config = dict(
    n_layer=9,
    d_model=96,
    n_head=3,
    n_kv_head=3,
    head_dim=32,
    d_mlp=384,
    vocab_size=4096,
    activation='squared_relu',
    norm='rmsnorm',
    norm_place='pre',
    norm_eps=1e-05,
    positions='rope',
    rope_base=353000.0,
    rope_fraction=0.5,
    qk_norm=True,
    attn_scale=0.183,
    bias='none',
    tie_embeddings=False,
    parallel_block=False,
    extras=['local attention windows', 'shifted keys', 'gated attention', 'attention sinks', 'capped logits'],
    init='normal',
    init_std_qkv=0.0536,
    init_std_o=0.0126,
    init_std_up=0.0536,
    init_std_down=0.00632,
    optimizer='muon_variant',
    lr=0.00401,
    beta1=0.9,
    weight_decay=0.037,
    lr_head=0.00626,
    warmup_steps=0,
    schedule='wsd',
    decay_fraction=1.0,
    decay_shape='linear',
    final_lr_fraction=0.0,
    batch_tokens=8192,
    seq_len=2048,
    doc_mask=True,
    train_tokens=81430000,
    steps=9941,
    dataset='wikipedia_en',
)
Each number is 200 + 30 x the weight over its row's rms, rounded and kept within 0 to 999. Layers, rows and columns count from 0. The size before them is the row's rms in percent of the matrix's.

# up: layer 2 MLP up, 384x96, rms 0.148, rows 378-383, columns 0-95
# down: layer 2 MLP down (transposed), 384x96, rms 0.145, rows 378-383, columns 0-95
up378,111,228,236,229,147,223,212,137,215,219,222,224,135,246,186,234,160,160,208,177,209,174,154,192,161,193,224,233,187,206,224,195,242,243,202,207,221,196,156,197,205,247,186,216,195,241,235,221,186,225,179,192,214,166,178,235,205,218,196,224,207,160,193,210,172,126,224,200,237,209,181,206,224,193,214,158,230,173,130,194,167,170,226,170,144,166,184,229,226,234,265,179,210,201,176,181,154
down378,097,238,222,201,192,247,105,215,264,181,212,192,181,201,178,201,181,253,190,239,226,172,163,186,186,229,168,241,205,217,215,202,195,165,130,220,220,237,222,169,160,173,181,169,209,182,221,169,238,210,156,214,210,232,204,151,131,173,153,164,248,198,169,210,245,211,202,152,220,211,202,218,149,202,208,196,187,207,226,170,232,178,223,216,164,184,243,209,169,169,196,217,191,194,235,226,228
up379,086,237,214,184,184,187,164,246,244,189,191,208,178,222,190,234,199,207,239,203,156,196,207,223,188,165,193,170,204,152,184,233,206,216,185,148,167,274,173,193,177,188,125,180,210,189,196,166,190,206,221,193,200,150,158,184,207,204,221,208,168,197,255,174,239,249,216,190,186,180,207,221,161,165,207,177,175,191,216,248,255,258,155,252,201,240,214,192,218,124,224,142,174,183,177,214,219
down379,086,215,205,182,234,209,170,191,250,198,198,234,211,178,201,207,216,197,259,178,215,248,159,200,158,188,192,192,187,249,198,137,196,190,242,249,169,185,181,211,206,159,225,219,220,192,154,196,212,208,209,208,175,205,176,185,172,168,174,223,157,158,166,186,205,203,172,151,139,221,251,252,170,189,190,209,196,236,205,207,139,149,150,176,141,193,172,138,154,177,263,231,201,220,204,181,189
up380,093,218,190,182,200,190,250,248,158,187,157,168,212,156,267,204,243,195,199,216,201,217,161,210,230,209,192,240,196,222,195,205,127,217,181,178,200,227,229,138,210,182,194,184,178,144,244,151,243,156,236,207,217,205,200,167,218,162,175,215,217,230,141,220,233,213,184,198,188,216,188,190,193,171,206,164,162,203,221,221,240,176,141,269,192,186,207,187,212,220,258,151,210,180,144,203,204
down380,090,196,233,197,180,234,227,195,209,190,218,139,133,186,126,230,188,188,141,186,165,215,201,202,232,214,199,246,239,210,166,229,225,141,226,188,237,197,221,207,185,205,151,169,233,172,196,167,178,200,206,185,184,234,147,229,239,208,178,184,175,238,263,204,193,148,235,157,176,239,184,179,251,190,191,273,215,178,206,237,197,168,198,227,170,161,198,218,187,227,183,190,209,160,196,222,167
up381,116,143,195,218,222,157,210,202,240,156,215,196,216,181,186,186,185,173,139,182,150,242,196,185,224,208,175,194,187,154,190,177,168,156,195,165,178,199,221,202,250,205,224,226,153,181,229,173,190,186,237,158,153,224,205,150,228,247,180,191,245,251,160,209,259,279,169,195,229,188,223,203,197,232,207,157,176,188,254,211,263,235,214,181,185,199,228,212,199,160,209,199,201,182,151,207,197
down381,102,253,222,268,202,172,177,181,229,202,214,163,153,214,226,212,265,239,212,169,198,228,226,206,188,201,249,166,210,215,242,152,213,237,227,226,215,224,162,237,204,230,177,175,175,209,233,227,209,182,187,247,215,188,198,258,190,215,179,194,248,187,247,226,239,178,250,256,228,201,158,198,137,166,243,211,176,196,191,177,201,215,181,184,234,165,197,163,158,185,177,164,227,150,212,208,224
up382,107,250,175,255,170,228,221,192,219,183,201,167,184,213,170,208,211,192,242,226,177,266,255,209,186,240,208,242,188,116,226,245,162,200,171,197,197,228,201,226,203,209,234,146,208,228,245,180,188,162,214,208,185,136,223,175,174,181,210,227,195,153,210,182,150,225,221,212,222,136,226,220,180,254,232,182,200,172,148,248,197,178,210,218,205,240,223,181,183,159,180,209,156,196,198,191,208
down382,097,224,209,185,197,195,191,200,204,185,113,188,207,220,217,218,230,219,216,208,236,264,172,205,191,195,225,163,165,172,187,210,189,183,196,144,286,185,178,186,159,211,156,232,208,204,188,181,226,228,192,192,209,211,205,217,165,159,198,227,164,190,215,150,210,225,207,161,221,173,266,164,158,181,210,232,224,229,198,163,207,164,232,136,185,159,157,193,230,168,248,161,259,242,191,223,193
up383,091,175,232,211,184,246,253,171,205,223,173,211,177,223,225,199,164,200,214,206,226,196,213,215,173,238,160,215,177,135,230,192,184,263,222,200,207,222,198,164,239,210,212,163,165,150,157,170,238,145,214,233,246,219,174,150,135,235,195,240,218,167,187,214,181,166,207,151,202,259,138,167,237,240,196,163,160,192,171,156,171,185,188,199,211,207,213,198,205,232,210,171,194,166,208,192,230
down383,092,188,183,214,198,184,217,218,201,140,204,176,191,200,152,187,172,199,209,199,165,128,248,185,200,147,213,231,256,201,195,209,233,208,199,218,247,209,216,163,228,173,193,202,206,186,193,158,243,223,237,140,261,245,195,193,233,196,219,212,161,163,218,205,207,177,196,181,204,194,165,193,186,236,255,195,177,193,211,233,203,160,159,149,217,223,181,138,160,238,172,191,238,229,250,209,276